python train.py --n_kv_head=7 --vocab_size=512 --qk_norm=false --init_std_qkv=0.0191 --init_std_o=0.00376 --init_std_up=0.0191 --lr=0.00178 --lr_mult_qkv=0.7 --beta1=0.95 --batch_tokens=65536 --dataset="wikipedia_en"
Each number is 50 + 15 x the weight over the matrix's rms, rounded and kept within 0 to 99. Layers, rows and columns count from 0.

# o: layer 3 attention output (transposed), 448x224, rms 0.0528, rows 8-38, columns 112-223
# v: layer 3 attention value, 448x224, rms 0.0422, rows 9-39, columns 112-223
o8:49 91 42 64 52 62 43 34 37 37 61 55 42 46 52 60 52 70 78 61 48 39 61 64 60 63 73 30 53 60 47 44 51 63 64 65 44 78 27 54 25 58 60 72 37 48 58 47 82 50 42 33 59 46 33 62 62 77 33 46 67 61 73 56 59 46 36 38 44 69 64 58 49 73 35 65 25 55 64 74 55 64 51 28 96 17 67 45 42 51 66 55 51 61 43 57 54 36 50 86 56 16 52 58 36 60 63 47 55 45 68 51
v9:49 33 60 51 18 51 61 62 46 58 43 59 62 24 69 28 51 60 55 72 48 64 42 38 44 62 47 40 23 76 41 49 49 58 59 39 54 55 43 65 58 33 40 46 41 36 68 72 42 52 40 64 63 49 49 49 78 34 42 37 59 42 81 44 40 39 55 70 62 61 47 47 53 34 61 58 34 27 51 51 55 45 41 54 69 41 33 55 63 32 60 31 48 58 88 36 20 26 28 68 46 45 57 54 20 54 57 49 33 42 50 59
o9:48 56 42 47 44 60 41 63 67 52 47 22 50 55 40 51 49 34 50 37 43 52 59 53 57 34 44 24 57 38 52 43 62 51 52 36 30 64 59 59 35 57 65 54 57 50 59 34 51 25 41 23 45 35 52 52 25 71 38 53 44 57 14 51 62 50 44 20 71 42 35 56 54 74 45 62 91 56 65 60 31 58 56 64 38 68 71 31 32 51 26 70 67 54 37 55 77 42 42 62 44 45 38 52 52 46 17 66 60 48 37 15
v10:67 47 61 51 44 54 33 55 37 27 41 34 37 73 38 75 37 49 50 38 51 66 67 69 51 34 49 32 41 41 75 62 52 18 23 45 72 52 49 43 54 52 62 17 60 23 28 51 59 43 48 69 79 46 30 57 55 52 24 21 76 38 76 44 57 47 39 23 67 41 75 64 58 38 52 39 62 73 01 49 59 65 40 63 38 53 35 29 43 40 47 51 70 66 58 33 58 42 38 48 65 37 31 29 58 56 43 38 61 54 43 48
o10:33 58 79 43 42 39 54 64 65 55 28 58 59 30 43 18 12 38 43 46 27 19 55 23 35 79 39 48 66 29 60 42 30 59 50 45 25 42 53 31 70 55 33 76 40 89 83 56 28 20 53 36 25 58 54 45 36 15 51 81 16 39 53 63 62 40 68 62 55 60 17 47 52 45 27 48 51 47 51 56 49 51 48 49 37 42 49 57 59 56 67 33 28 61 66 42 50 40 39 49 37 74 69 65 45 42 65 51 50 30 78 62
v11:44 60 30 73 35 52 35 32 46 29 32 78 56 57 48 43 52 51 29 26 73 48 46 74 47 21 60 44 55 53 52 37 64 43 42 60 66 74 56 50 44 40 60 33 46 29 34 52 62 45 43 45 51 36 48 65 35 68 64 47 51 09 58 47 35 63 41 68 71 72 37 67 07 64 61 53 61 51 50 36 58 41 62 14 49 96 43 51 51 61 41 65 67 62 29 45 38 41 25 47 49 51 74 46 72 46 59 39 64 59 62 54
o11:55 36 45 42 47 41 23 49 54 58 68 46 28 55 42 48 27 80 45 71 68 61 38 34 35 90 70 41 62 34 49 60 43 53 83 36 52 64 63 45 67 46 31 49 33 59 41 46 63 30 49 34 52 48 55 37 38 46 39 36 35 50 53 39 56 45 23 43 27 43 20 24 64 54 37 37 41 76 21 99 61 61 26 86 46 50 75 71 39 31 53 38 57 30 74 92 64 17 52 42 63 51 43 58 38 57 46 74 49 38 62 45
v12:29 38 30 40 26 33 60 72 47 36 56 31 70 75 38 38 61 65 44 58 60 33 81 91 38 35 23 55 33 61 61 21 40 44 48 21 64 56 29 39 34 65 59 49 51 39 22 73 68 73 48 44 42 54 34 63 54 42 66 16 45 77 53 69 32 47 60 39 56 53 60 79 53 86 28 62 46 55 61 69 84 55 46 68 35 40 61 51 75 17 36 62 38 43 25 41 44 61 78 51 24 71 45 21 72 67 43 37 46 50 61 46
o12:47 42 43 50 69 69 55 47 64 64 34 55 68 45 47 41 69 80 48 45 42 55 43 28 65 29 49 27 59 23 35 39 34 53 79 55 42 74 69 26 41 42 47 44 52 51 34 73 27 45 28 70 45 37 49 44 49 00 47 38 61 25 31 36 55 53 34 49 37 43 70 37 54 15 75 41 25 49 72 44 69 03 56 19 55 82 40 66 68 38 77 43 58 56 82 54 37 46 39 54 40 50 74 85 86 37 64 55 56 73 59 55
v13:19 69 54 60 16 35 57 52 55 47 67 47 37 52 76 66 47 19 70 44 49 42 45 48 58 39 33 31 55 45 50 66 43 44 48 38 38 60 32 69 35 36 03 64 79 36 46 35 48 46 39 47 29 83 42 53 49 66 37 45 29 37 28 29 73 44 36 57 38 48 49 47 71 54 51 52 49 23 35 39 60 42 49 42 39 29 31 67 56 52 56 58 55 69 59 46 49 60 63 37 68 57 43 39 75 47 41 38 58 38 54 46
o13:56 57 58 38 64 69 23 62 60 34 36 66 71 66 34 69 46 70 51 51 52 47 41 64 56 59 50 60 48 62 22 55 47 46 87 65 59 31 49 43 72 62 59 39 47 81 27 74 46 58 34 76 54 57 64 63 49 40 67 60 88 76 63 68 16 62 53 19 67 46 76 66 30 78 61 46 49 64 40 36 54 45 63 51 62 70 84 52 27 39 63 34 62 62 43 62 51 40 39 34 46 51 32 71 47 53 58 64 52 34 47 52
v14:49 37 29 62 60 61 33 59 56 25 63 80 40 48 45 45 30 38 52 99 48 50 31 49 31 32 54 62 91 61 36 47 40 50 38 48 51 28 44 42 54 42 58 42 40 43 33 51 54 54 65 61 69 59 42 68 16 28 51 48 41 50 44 56 42 39 71 79 30 59 57 74 35 46 29 47 95 56 39 55 69 37 37 48 64 86 39 59 50 23 54 56 53 38 55 46 44 43 49 46 46 41 40 37 30 37 50 45 85 47 51 62
o14:35 65 29 33 46 58 58 44 41 60 57 38 46 41 50 52 71 65 52 31 53 51 61 45 60 48 41 29 41 70 58 27 66 39 63 20 57 62 60 36 47 56 35 50 48 54 37 36 49 47 29 41 62 64 49 26 65 54 62 51 44 37 42 60 68 57 21 41 46 61 29 22 43 55 63 53 48 41 46 48 08 53 62 71 60 47 61 39 99 57 67 50 40 66 45 65 47 62 70 65 53 66 64 77 76 43 36 94 66 47 54 50
v15:51 42 37 59 54 44 29 60 40 47 50 52 49 51 19 55 93 37 57 35 52 53 42 49 49 47 43 32 49 39 41 63 58 43 39 58 64 46 53 65 27 25 39 34 45 48 45 71 44 56 53 35 76 67 40 19 62 77 55 70 22 70 53 59 38 62 39 51 50 60 62 67 46 50 52 45 42 59 54 50 45 45 28 46 34 51 32 38 25 50 51 43 24 61 46 18 44 55 41 37 55 44 56 51 66 57 48 44 38 54 72 29
o15:57 46 62 44 46 63 42 37 50 36 62 40 38 60 78 49 11 62 31 75 76 53 33 49 40 54 45 59 33 63 76 42 40 44 44 35 38 48 43 20 55 58 42 34 72 67 55 55 61 42 37 60 41 38 72 57 57 50 52 67 53 45 56 31 37 55 67 43 58 49 39 27 39 59 45 53 43 59 56 59 78 68 49 60 51 29 76 64 49 31 50 42 66 37 48 58 39 35 59 55 60 57 56 34 45 31 29 61 65 41 53 61
v16:60 65 45 38 51 46 59 72 32 80 39 74 76 30 64 59 49 43 62 47 40 40 62 51 40 69 38 69 55 50 57 50 55 67 45 61 49 54 49 70 36 40 39 68 25 45 34 58 66 31 41 51 37 61 48 53 44 29 57 46 48 70 37 82 74 60 34 44 40 12 47 30 54 34 59 58 46 50 54 61 48 30 19 22 37 67 48 54 36 30 55 56 42 60 46 52 45 62 72 58 31 51 51 21 60 90 50 84 43 72 42 75
o16:27 44 61 57 29 70 42 86 65 58 64 60 11 48 52 41 30 49 26 61 60 60 43 61 65 47 60 53 43 58 59 36 63 21 63 55 43 38 52 51 47 48 58 48 58 60 72 54 56 48 44 34 55 38 58 43 69 76 21 40 65 36 77 32 40 55 54 56 59 69 58 34 50 68 77 42 32 60 64 38 41 61 51 46 80 43 53 45 39 59 45 68 65 53 52 48 50 42 49 70 48 30 59 70 74 20 46 62 47 32 55 27
v17:55 56 70 62 52 58 44 46 44 33 59 79 76 17 40 32 42 48 55 73 69 59 29 39 16 35 60 70 56 31 41 67 37 66 26 48 48 46 66 18 58 69 57 47 49 30 55 40 56 62 63 53 35 43 45 46 66 69 24 56 34 67 38 47 40 40 52 55 48 60 49 50 35 51 52 41 56 56 50 43 52 41 44 45 66 60 43 56 56 52 73 26 38 52 42 42 23 53 64 64 55 55 39 55 46 49 48 49 45 02 38 80
o17:67 33 51 41 30 38 42 41 45 47 45 38 35 65 59 82 66 54 50 52 39 51 67 76 72 42 48 30 55 66 37 48 64 43 66 51 40 47 20 66 64 42 70 56 39 53 40 54 30 43 28 62 58 44 61 58 61 45 45 28 45 40 63 36 38 61 52 55 18 62 48 63 60 57 48 52 64 60 22 51 32 50 38 68 28 55 46 40 76 51 48 60 51 67 29 48 64 61 52 43 18 42 66 30 48 47 55 53 76 68 48 29
v18:51 57 75 83 66 26 44 48 63 67 28 56 25 71 43 33 49 54 53 60 45 28 35 70 43 62 66 51 93 72 48 62 62 47 57 56 49 79 60 47 36 69 50 62 28 45 36 31 47 55 33 42 39 58 54 38 52 59 53 38 73 61 72 37 40 88 32 36 34 34 51 26 42 61 48 62 44 55 54 44 53 49 64 29 38 70 63 29 65 68 42 44 41 37 26 48 19 50 79 53 46 44 36 50 50 74 46 47 69 32 48 83
o18:41 48 18 29 69 53 39 38 77 32 62 61 30 44 56 59 54 54 62 68 80 61 76 57 42 23 39 38 24 19 37 55 76 45 52 43 61 68 49 40 74 33 42 35 56 59 63 57 45 46 41 60 18 55 41 44 74 61 60 39 45 40 62 72 43 56 67 51 32 74 52 58 45 49 43 52 35 57 63 54 57 69 55 40 67 51 24 71 75 36 67 65 59 33 70 44 54 43 37 19 66 45 66 67 66 36 67 35 55 59 69 23
v19:74 35 45 46 56 54 59 68 41 37 20 42 40 35 53 36 28 23 71 38 58 43 77 67 42 20 72 36 46 71 40 57 54 48 46 55 62 64 66 61 90 71 45 49 29 55 34 56 34 39 46 82 48 50 47 66 50 39 59 41 50 46 52 38 51 52 39 42 53 58 32 55 61 40 70 39 69 64 59 55 32 47 51 71 55 52 56 44 04 28 53 71 43 40 43 42 50 50 66 49 48 47 45 47 47 30 27 49 59 25 47 36
o19:52 44 31 42 53 68 50 24 31 63 50 29 35 59 68 43 68 69 25 49 40 55 21 21 68 62 51 60 66 56 44 41 50 44 71 40 51 54 68 65 34 16 59 36 33 58 71 72 75 59 57 48 24 62 48 12 74 55 53 99 31 47 42 35 36 54 27 59 41 62 51 31 46 61 15 71 56 43 37 79 53 49 38 37 21 75 42 46 56 63 58 55 55 64 59 30 26 70 45 72 66 69 53 69 67 52 53 57 52 47 76 50
v20:51 43 46 80 55 50 42 54 31 46 47 27 46 61 51 35 52 60 49 52 25 62 48 51 27 49 56 47 45 46 53 39 62 49 43 44 54 60 63 41 48 53 84 34 24 56 43 48 41 43 65 29 91 45 55 46 67 27 19 42 95 53 42 58 49 64 58 39 46 61 24 35 39 60 23 40 56 67 39 58 37 43 50 81 53 61 60 55 61 41 31 74 84 52 81 39 61 25 33 65 71 45 08 40 25 40 37 52 61 41 43 87
o20:43 46 46 60 44 60 57 53 66 61 69 41 71 32 47 64 25 48 62 74 59 41 53 39 46 20 44 44 78 44 42 33 56 63 42 23 44 70 35 43 64 21 30 68 66 64 54 65 54 22 38 44 57 49 53 36 60 80 43 62 16 48 56 56 65 22 54 43 51 40 34 51 48 24 38 51 76 39 40 38 44 45 33 60 42 40 59 36 43 74 50 37 46 34 50 42 38 66 62 37 54 73 57 55 58 58 58 86 44 46 52 58
v21:32 45 63 13 40 18 36 47 32 65 47 47 55 65 55 51 37 42 82 26 28 54 62 52 58 46 64 40 54 53 63 47 42 20 59 51 32 36 32 36 27 22 40 99 37 32 47 53 52 18 40 35 58 77 38 46 73 59 59 53 48 36 77 47 58 57 43 67 36 54 37 61 58 58 42 85 47 65 74 53 59 31 59 88 54 62 55 31 46 56 61 70 60 47 69 48 39 44 47 23 46 43 52 74 43 58 57 53 30 51 41 25
o21:39 38 19 72 57 65 61 37 81 26 44 37 65 46 55 55 65 70 39 49 40 45 72 46 52 69 43 73 53 63 22 89 52 60 61 51 53 54 59 56 58 57 45 14 54 48 72 53 66 43 50 36 61 43 27 25 30 80 40 38 77 17 47 45 59 43 54 28 48 56 48 59 50 61 58 24 62 45 33 44 51 49 40 09 66 21 69 67 33 68 45 33 56 55 50 71 50 38 42 68 78 69 28 57 48 49 35 64 40 43 83 68
v22:38 53 57 31 77 73 28 60 20 46 27 53 54 61 53 46 58 51 41 40 41 41 27 16 51 37 74 40 50 43 60 55 38 53 50 38 42 29 65 41 34 57 50 67 40 45 43 47 43 63 64 39 56 49 28 56 73 76 36 43 76 51 37 33 74 53 31 19 57 50 38 50 30 43 49 57 74 26 61 71 25 50 69 38 85 52 64 82 44 45 57 53 58 87 71 49 38 41 46 35 40 20 58 56 44 67 47 67 41 26 60 52
o22:52 23 52 65 38 37 64 06 44 60 44 51 64 41 44 76 34 18 36 88 56 56 62 75 50 59 62 72 72 61 63 48 71 72 57 82 59 63 60 69 78 53 57 36 44 54 35 53 73 33 43 44 47 49 67 49 47 76 54 47 49 37 73 56 41 56 66 97 35 57 38 56 52 64 52 36 42 68 18 52 43 71 27 55 55 32 65 18 33 62 43 48 64 24 32 42 55 44 53 67 72 91 37 42 52 43 56 70 61 36 29 49
v23:31 64 71 64 41 41 74 48 57 69 12 68 48 31 25 41 33 55 35 57 68 24 51 37 27 74 50 69 67 56 42 63 58 60 42 45 22 35 50 47 54 44 32 57 56 64 57 39 65 72 64 62 28 59 79 47 55 67 67 38 60 32 41 58 61 54 22 54 76 74 53 55 65 51 47 70 41 63 41 31 50 51 53 51 54 77 81 22 56 36 69 60 55 44 66 62 62 70 70 52 32 36 38 36 57 39 28 51 72 58 58 38
o23:64 22 22 62 35 36 38 40 47 57 62 46 56 39 58 43 61 41 44 51 50 54 39 79 70 41 52 51 36 48 80 24 34 58 75 88 52 37 24 40 58 44 38 70 45 49 57 44 62 66 69 38 76 39 29 43 62 33 58 29 54 48 31 66 36 49 73 50 39 75 84 60 33 39 39 52 65 42 50 53 71 54 52 54 43 36 35 70 46 61 23 53 35 74 51 43 40 38 59 48 54 47 51 37 51 47 63 61 21 65 54 64
v24:43 61 44 67 68 51 67 50 83 62 42 59 39 10 34 41 08 33 53 56 49 60 43 70 46 38 50 34 65 35 29 71 40 76 58 30 53 44 67 52 50 69 52 56 64 43 70 25 34 73 29 57 45 54 49 36 47 53 62 89 51 40 55 59 72 63 51 55 34 27 10 62 49 25 11 44 61 40 32 66 52 54 52 24 40 75 59 29 44 18 36 38 33 55 66 54 54 62 66 60 43 26 54 82 67 26 63 34 58 34 40 61
o24:80 56 41 55 65 51 16 40 16 64 68 50 65 73 73 51 75 46 41 19 50 66 67 54 61 16 61 49 17 54 48 62 69 39 52 60 48 64 23 39 66 60 52 46 33 73 17 75 53 52 60 50 51 39 52 37 54 76 52 38 20 53 52 48 34 47 49 60 61 60 74 42 42 67 77 39 58 60 60 28 42 32 64 70 65 18 51 45 94 66 39 38 58 46 48 59 61 42 56 51 76 74 33 42 49 60 53 32 88 55 74 45
v25:53 72 54 41 43 66 57 48 54 50 44 56 70 62 72 50 55 68 44 44 57 47 32 54 26 47 46 29 47 69 48 48 51 64 46 62 46 24 66 48 50 75 38 52 40 27 59 73 37 67 64 68 32 47 21 56 41 71 35 44 44 51 43 85 40 38 37 55 70 50 50 58 63 45 76 53 55 42 75 46 51 38 53 70 25 35 38 57 39 50 72 36 24 63 34 64 55 65 82 49 44 65 56 42 56 63 51 69 52 59 33 61
o25:49 62 45 47 50 49 64 39 36 32 59 51 12 80 53 48 54 70 62 74 68 38 64 55 68 42 64 40 51 40 42 46 55 52 55 63 48 50 52 53 56 41 52 32 45 57 53 59 63 42 52 43 54 60 62 42 37 47 65 32 52 35 58 12 65 61 70 69 28 46 72 54 49 69 24 30 25 67 22 53 52 57 65 43 57 53 50 37 68 30 64 47 61 54 67 43 44 34 44 61 50 38 60 59 50 53 56 62 58 50 73 53
v26:49 28 65 56 67 57 80 34 19 57 55 25 40 77 25 39 63 55 48 82 58 45 50 62 58 66 61 54 48 40 75 38 17 24 34 50 42 23 56 42 51 41 40 37 35 61 42 47 53 37 65 32 55 64 38 60 44 39 56 29 81 31 51 56 33 47 81 45 55 77 39 33 44 53 70 31 58 41 64 48 41 38 36 62 57 31 37 45 48 49 41 35 52 45 34 51 19 65 40 38 37 86 34 61 35 61 57 46 23 31 35 38
o26:53 73 59 41 26 62 78 37 72 43 60 43 81 38 54 73 45 77 53 50 58 52 64 31 19 46 49 82 80 45 31 71 49 45 56 24 25 48 23 73 37 50 71 38 76 32 77 70 39 51 28 45 66 58 37 46 69 68 44 55 31 34 60 36 53 23 42 47 59 49 46 75 49 41 38 53 63 43 56 53 62 69 48 56 24 60 37 54 46 39 72 59 56 61 63 52 65 67 82 33 31 25 89 42 75 69 28 51 54 69 65 57
v27:32 46 38 65 52 35 57 59 46 44 30 55 67 63 29 51 35 73 44 51 39 30 61 54 64 56 74 53 80 51 44 69 40 51 44 67 53 45 50 65 38 52 41 43 64 64 49 71 48 22 52 54 51 50 65 30 61 69 87 26 55 49 31 46 64 70 65 53 53 52 67 43 42 73 26 55 40 61 56 76 27 46 34 41 43 56 62 37 55 70 64 47 57 55 49 77 73 56 64 35 46 52 51 49 35 44 36 57 52 80 66 26
o27:59 42 52 54 43 61 45 50 31 45 49 44 45 36 68 48 58 39 38 68 57 63 40 44 39 65 37 89 48 50 67 35 45 56 33 48 59 49 45 37 82 39 47 76 45 55 33 20 79 79 62 47 67 61 50 63 74 49 09 52 42 66 58 51 47 44 46 50 68 78 54 53 39 13 50 41 55 50 45 57 56 63 52 44 43 55 47 57 27 26 56 58 53 62 69 10 34 40 55 62 32 64 35 40 61 47 41 47 49 41 41 42
v28:57 44 66 46 84 38 43 77 48 46 48 58 58 55 30 26 81 21 58 60 72 09 32 45 64 43 13 48 66 27 60 75 45 41 51 46 79 37 67 50 37 54 48 51 89 48 47 50 53 39 31 57 41 19 48 54 35 63 85 42 61 46 37 42 64 51 35 27 54 68 53 60 41 65 79 58 52 28 56 52 38 57 72 71 64 52 71 33 39 63 31 39 48 43 72 74 33 53 27 50 40 63 60 47 63 52 44 74 59 68 37 28
o28:60 63 63 44 25 28 72 10 59 45 54 42 47 38 41 53 22 54 37 19 36 50 52 69 48 71 59 69 37 49 41 74 65 61 61 52 60 39 51 52 66 32 50 53 33 63 64 38 50 55 56 40 56 49 59 88 38 37 37 56 55 45 59 75 24 68 57 54 35 55 50 75 55 41 50 57 52 40 62 61 71 42 13 32 49 42 57 51 44 33 47 62 72 66 51 31 28 21 44 50 49 46 40 34 60 41 38 23 53 47 66 79
v29:65 58 44 25 69 55 51 23 25 28 55 52 40 47 38 79 66 65 83 35 59 58 84 32 67 67 35 38 47 53 41 32 58 82 40 54 42 33 61 65 49 41 48 52 58 57 73 65 17 31 53 43 42 55 30 31 59 53 68 54 57 29 31 53 36 32 56 36 45 40 20 54 55 59 47 69 44 46 79 48 36 32 62 95 18 23 39 53 03 54 37 68 28 86 59 53 44 38 28 45 63 60 60 72 53 18 44 52 38 60 44 40
o29:48 48 46 65 56 38 41 42 55 42 33 55 48 64 49 38 33 60 60 45 29 83 54 62 44 42 34 57 80 46 70 88 48 23 44 48 50 34 49 40 51 81 40 41 74 64 62 57 96 58 71 50 52 64 58 84 24 55 30 41 77 50 73 30 42 51 33 68 82 54 56 19 03 55 41 41 36 67 44 25 71 44 59 24 66 31 78 74 48 62 60 41 51 39 38 50 32 58 51 33 57 46 40 58 27 68 32 74 51 49 73 60
v30:64 53 53 73 32 63 60 62 32 60 53 43 74 52 74 48 65 39 60 74 43 26 64 29 75 19 46 57 48 53 55 53 51 38 47 40 66 42 42 65 27 45 35 10 54 33 48 72 59 40 27 59 41 71 65 51 62 39 63 35 38 37 44 63 55 51 22 63 40 64 57 48 46 62 38 53 58 53 70 49 55 42 37 30 30 49 48 61 84 26 43 48 34 70 99 63 59 46 45 69 52 39 44 33 48 30 64 65 52 40 57 42
o30:46 47 58 13 57 63 44 32 66 70 44 63 36 64 27 67 49 39 33 10 61 79 56 55 46 44 40 37 43 61 56 24 35 45 51 39 41 43 59 45 67 67 48 59 50 79 25 20 42 46 84 67 32 24 69 63 60 51 37 56 48 53 20 72 53 56 62 53 54 32 54 41 44 45 71 47 34 55 63 49 54 41 66 44 36 59 42 82 47 64 63 54 36 35 45 51 42 56 33 30 37 77 70 64 37 49 51 22 54 48 28 30
v31:38 53 82 70 26 42 51 43 46 80 95 40 21 29 64 35 59 36 70 23 63 77 56 73 35 39 99 66 33 80 71 52 70 45 33 62 40 62 52 28 44 35 60 18 51 49 64 53 84 32 44 56 32 54 56 42 41 61 40 72 50 47 58 69 50 79 44 73 25 51 51 66 56 50 27 55 46 60 37 71 59 66 57 38 78 50 50 58 63 57 55 62 59 59 37 41 71 68 53 43 41 32 55 57 44 60 26 39 30 32 51 25
o31:34 31 39 30 71 60 47 80 48 21 25 41 86 68 37 27 40 50 09 39 58 36 69 26 44 64 29 42 84 30 53 61 51 62 54 44 42 56 42 62 59 27 26 58 37 22 66 43 35 64 37 53 50 38 57 65 64 52 44 30 52 44 48 28 73 31 52 12 69 57 65 54 57 89 85 43 56 42 36 39 38 41 45 33 27 43 46 44 23 40 57 52 55 58 80 55 38 39 45 61 66 63 55 57 57 43 61 30 28 61 51 62
v32:43 66 19 65 58 74 32 63 61 57 46 42 61 47 30 37 42 63 51 54 51 45 35 51 42 43 87 52 45 75 49 68 64 34 75 64 56 59 59 71 38 52 94 38 37 54 65 47 74 23 58 57 56 37 61 61 62 47 77 49 26 50 41 54 45 38 34 33 44 46 34 47 46 41 67 68 57 74 71 77 28 29 48 60 40 30 54 36 41 25 58 57 48 37 36 47 75 31 19 54 50 60 48 44 46 28 44 41 53 46 35 36
o32:60 22 59 52 45 46 44 62 43 35 71 13 16 51 70 46 54 29 42 37 38 34 13 42 55 72 18 78 35 44 38 44 26 47 20 33 58 58 66 53 67 33 08 58 40 34 38 34 53 74 28 45 47 57 49 31 47 43 46 68 74 56 13 27 60 33 52 63 64 57 53 26 61 58 77 35 67 45 36 57 44 37 51 54 46 61 25 57 77 57 40 53 45 48 66 37 21 52 77 59 47 56 73 51 66 80 54 41 25 44 54 47
v33:54 36 56 56 60 48 17 44 58 68 49 37 48 36 72 35 38 49 44 54 40 52 62 31 51 44 64 46 59 36 41 74 77 51 45 43 46 46 71 50 29 49 22 41 66 54 50 50 75 51 42 50 65 43 73 61 67 57 16 38 48 72 20 66 37 51 46 28 52 50 54 51 25 65 47 59 52 31 70 62 57 70 55 53 62 34 52 51 42 54 32 23 59 67 35 44 73 53 54 76 71 35 75 50 29 42 85 40 68 37 37 46
o33:30 54 56 48 63 59 66 38 46 31 22 87 29 61 28 38 31 20 54 48 59 20 34 61 54 74 46 91 27 63 51 34 63 41 55 97 69 51 54 59 51 45 39 59 39 50 48 39 48 46 35 52 51 42 77 48 20 68 62 72 14 28 42 48 63 64 53 71 38 32 65 22 85 40 56 21 42 52 51 49 45 42 16 40 38 80 57 53 43 32 58 31 56 34 52 34 20 48 59 28 36 58 41 46 29 62 37 57 52 38 27 59
v34:48 68 18 56 53 50 31 45 61 51 53 39 47 49 30 36 36 48 16 27 50 46 38 54 38 57 57 42 49 38 53 63 32 37 43 52 48 67 48 66 42 68 62 45 24 50 31 57 40 53 42 64 36 45 49 53 74 55 44 32 28 43 24 41 60 18 40 58 26 36 49 24 67 67 50 64 42 52 57 41 27 46 61 30 55 49 57 41 46 69 42 22 28 69 36 57 24 58 68 61 52 43 37 62 45 64 61 44 54 46 64 56
o34:74 41 52 71 47 62 47 63 53 37 49 55 16 81 74 66 62 45 52 80 70 36 65 31 56 57 41 31 40 33 49 55 44 49 49 69 77 25 35 58 66 62 64 38 42 50 33 51 47 37 41 59 55 38 20 33 35 54 52 45 55 48 60 29 23 76 44 80 52 81 37 78 50 33 41 58 66 52 40 42 47 64 44 55 57 45 53 53 43 29 53 75 49 52 32 34 62 35 52 46 44 71 44 21 71 51 58 53 37 31 43 45
v35:46 55 66 34 33 44 64 45 16 35 69 69 64 41 44 44 40 44 66 48 52 52 57 42 36 63 53 48 54 51 50 38 33 68 88 65 70 47 46 63 54 62 62 63 70 68 67 61 54 24 47 51 66 47 34 41 56 70 29 35 51 48 41 72 77 46 42 54 74 26 73 32 50 49 73 67 57 64 50 76 30 54 36 67 43 44 53 44 30 45 55 28 31 52 36 48 48 36 48 43 67 51 33 35 47 73 50 71 64 68 63 49
o35:64 34 28 50 31 68 67 49 99 34 32 65 38 77 41 51 50 46 35 69 19 26 82 52 53 59 53 46 57 36 49 64 42 46 35 47 48 41 49 53 56 52 46 62 27 60 64 31 26 51 50 49 70 85 69 57 59 48 36 56 51 55 74 15 55 51 73 40 58 51 47 57 51 62 44 32 58 56 50 67 67 58 75 31 47 63 35 22 75 50 58 61 63 67 42 34 38 68 45 64 32 42 52 38 57 50 15 50 25 58 26 45
v36:38 71 38 49 19 45 44 62 59 68 49 45 56 82 31 73 56 50 64 62 39 70 40 82 43 64 71 57 46 56 53 69 58 38 61 49 35 29 57 63 50 30 62 27 45 52 18 38 64 46 64 53 80 57 70 54 32 31 51 42 71 49 68 33 37 93 64 22 61 56 61 56 47 53 44 64 32 55 56 27 74 76 57 41 56 63 70 18 37 45 65 74 55 34 27 41 91 47 37 60 61 60 40 38 51 47 39 38 48 62 32 84
o36:30 57 64 40 68 33 56 62 42 29 47 26 45 26 70 65 48 58 61 39 56 36 42 27 51 52 32 67 61 50 69 53 53 58 54 38 85 57 60 17 49 35 18 57 42 47 70 56 28 60 51 43 43 85 32 41 75 61 76 68 48 64 33 60 65 17 48 51 39 58 60 32 59 39 63 35 50 38 40 51 43 81 53 66 63 43 31 65 51 66 46 39 57 61 67 26 46 56 51 38 77 32 59 61 48 26 48 73 53 43 67 57
v37:66 18 51 81 60 58 38 41 40 30 31 35 59 43 43 48 42 53 14 56 57 44 24 41 49 53 55 41 50 34 52 31 63 60 41 48 40 61 46 63 55 56 47 28 60 42 30 62 62 59 58 38 39 53 48 56 60 39 42 23 42 57 26 45 62 35 18 33 52 44 36 36 42 77 46 26 81 62 49 57 44 59 44 52 42 32 50 72 28 47 39 33 42 60 41 64 03 31 31 72 51 48 32 50 59 72 61 57 62 30 65 38
o37:45 25 44 21 30 47 47 67 66 37 34 58 43 40 52 60 42 31 91 37 44 56 58 42 57 62 41 47 64 59 50 15 29 70 60 53 19 43 65 33 82 65 46 51 47 46 47 44 69 55 31 38 43 34 50 61 55 73 29 43 39 29 68 49 53 69 51 74 55 65 48 55 37 19 27 72 63 41 65 44 62 46 43 39 65 66 47 24 45 21 41 61 58 38 50 53 56 61 61 32 23 31 65 54 36 41 36 76 50 37 31 51
v38:57 57 31 43 60 73 28 34 47 16 61 57 54 57 54 43 48 47 43 21 81 48 77 48 55 24 61 36 58 58 75 30 49 58 47 50 35 51 36 59 48 38 64 54 54 36 51 79 27 41 46 27 65 26 18 66 55 30 60 53 00 45 00 65 60 29 56 46 37 37 43 50 47 50 47 72 37 51 88 44 52 43 78 54 60 31 41 51 49 44 47 59 60 61 19 52 46 62 50 65 67 27 95 35 37 63 39 35 76 45 47 17
o38:34 34 41 51 73 37 43 44 46 49 41 80 56 73 52 44 78 73 59 66 40 54 20 15 55 83 43 42 61 28 48 47 24 40 28 37 88 45 83 47 55 71 44 48 64 46 43 58 73 50 30 71 42 56 65 36 60 46 34 42 71 32 47 27 34 87 69 84 60 47 38 55 48 30 37 42 40 69 44 53 39 37 28 35 39 48 56 44 68 67 60 30 46 53 53 55 55 59 62 26 34 99 37 58 56 78 60 92 52 35 42 66
v39:32 42 34 83 59 40 47 45 62 62 73 60 16 30 31 49 33 43 56 54 59 60 51 36 58 39 52 77 67 26 48 62 66 78 43 69 59 66 43 52 44 47 67 19 24 63 33 25 82 69 26 55 40 47 52 50 29 33 49 63 22 68 32 67 40 70 69 44 39 42 53 40 31 41 66 51 28 57 55 54 62 76 50 49 70 55 69 46 49 50 69 40 34 45 15 31 67 56 96 48 46 39 16 62 57 56 60 44 52 36 58 49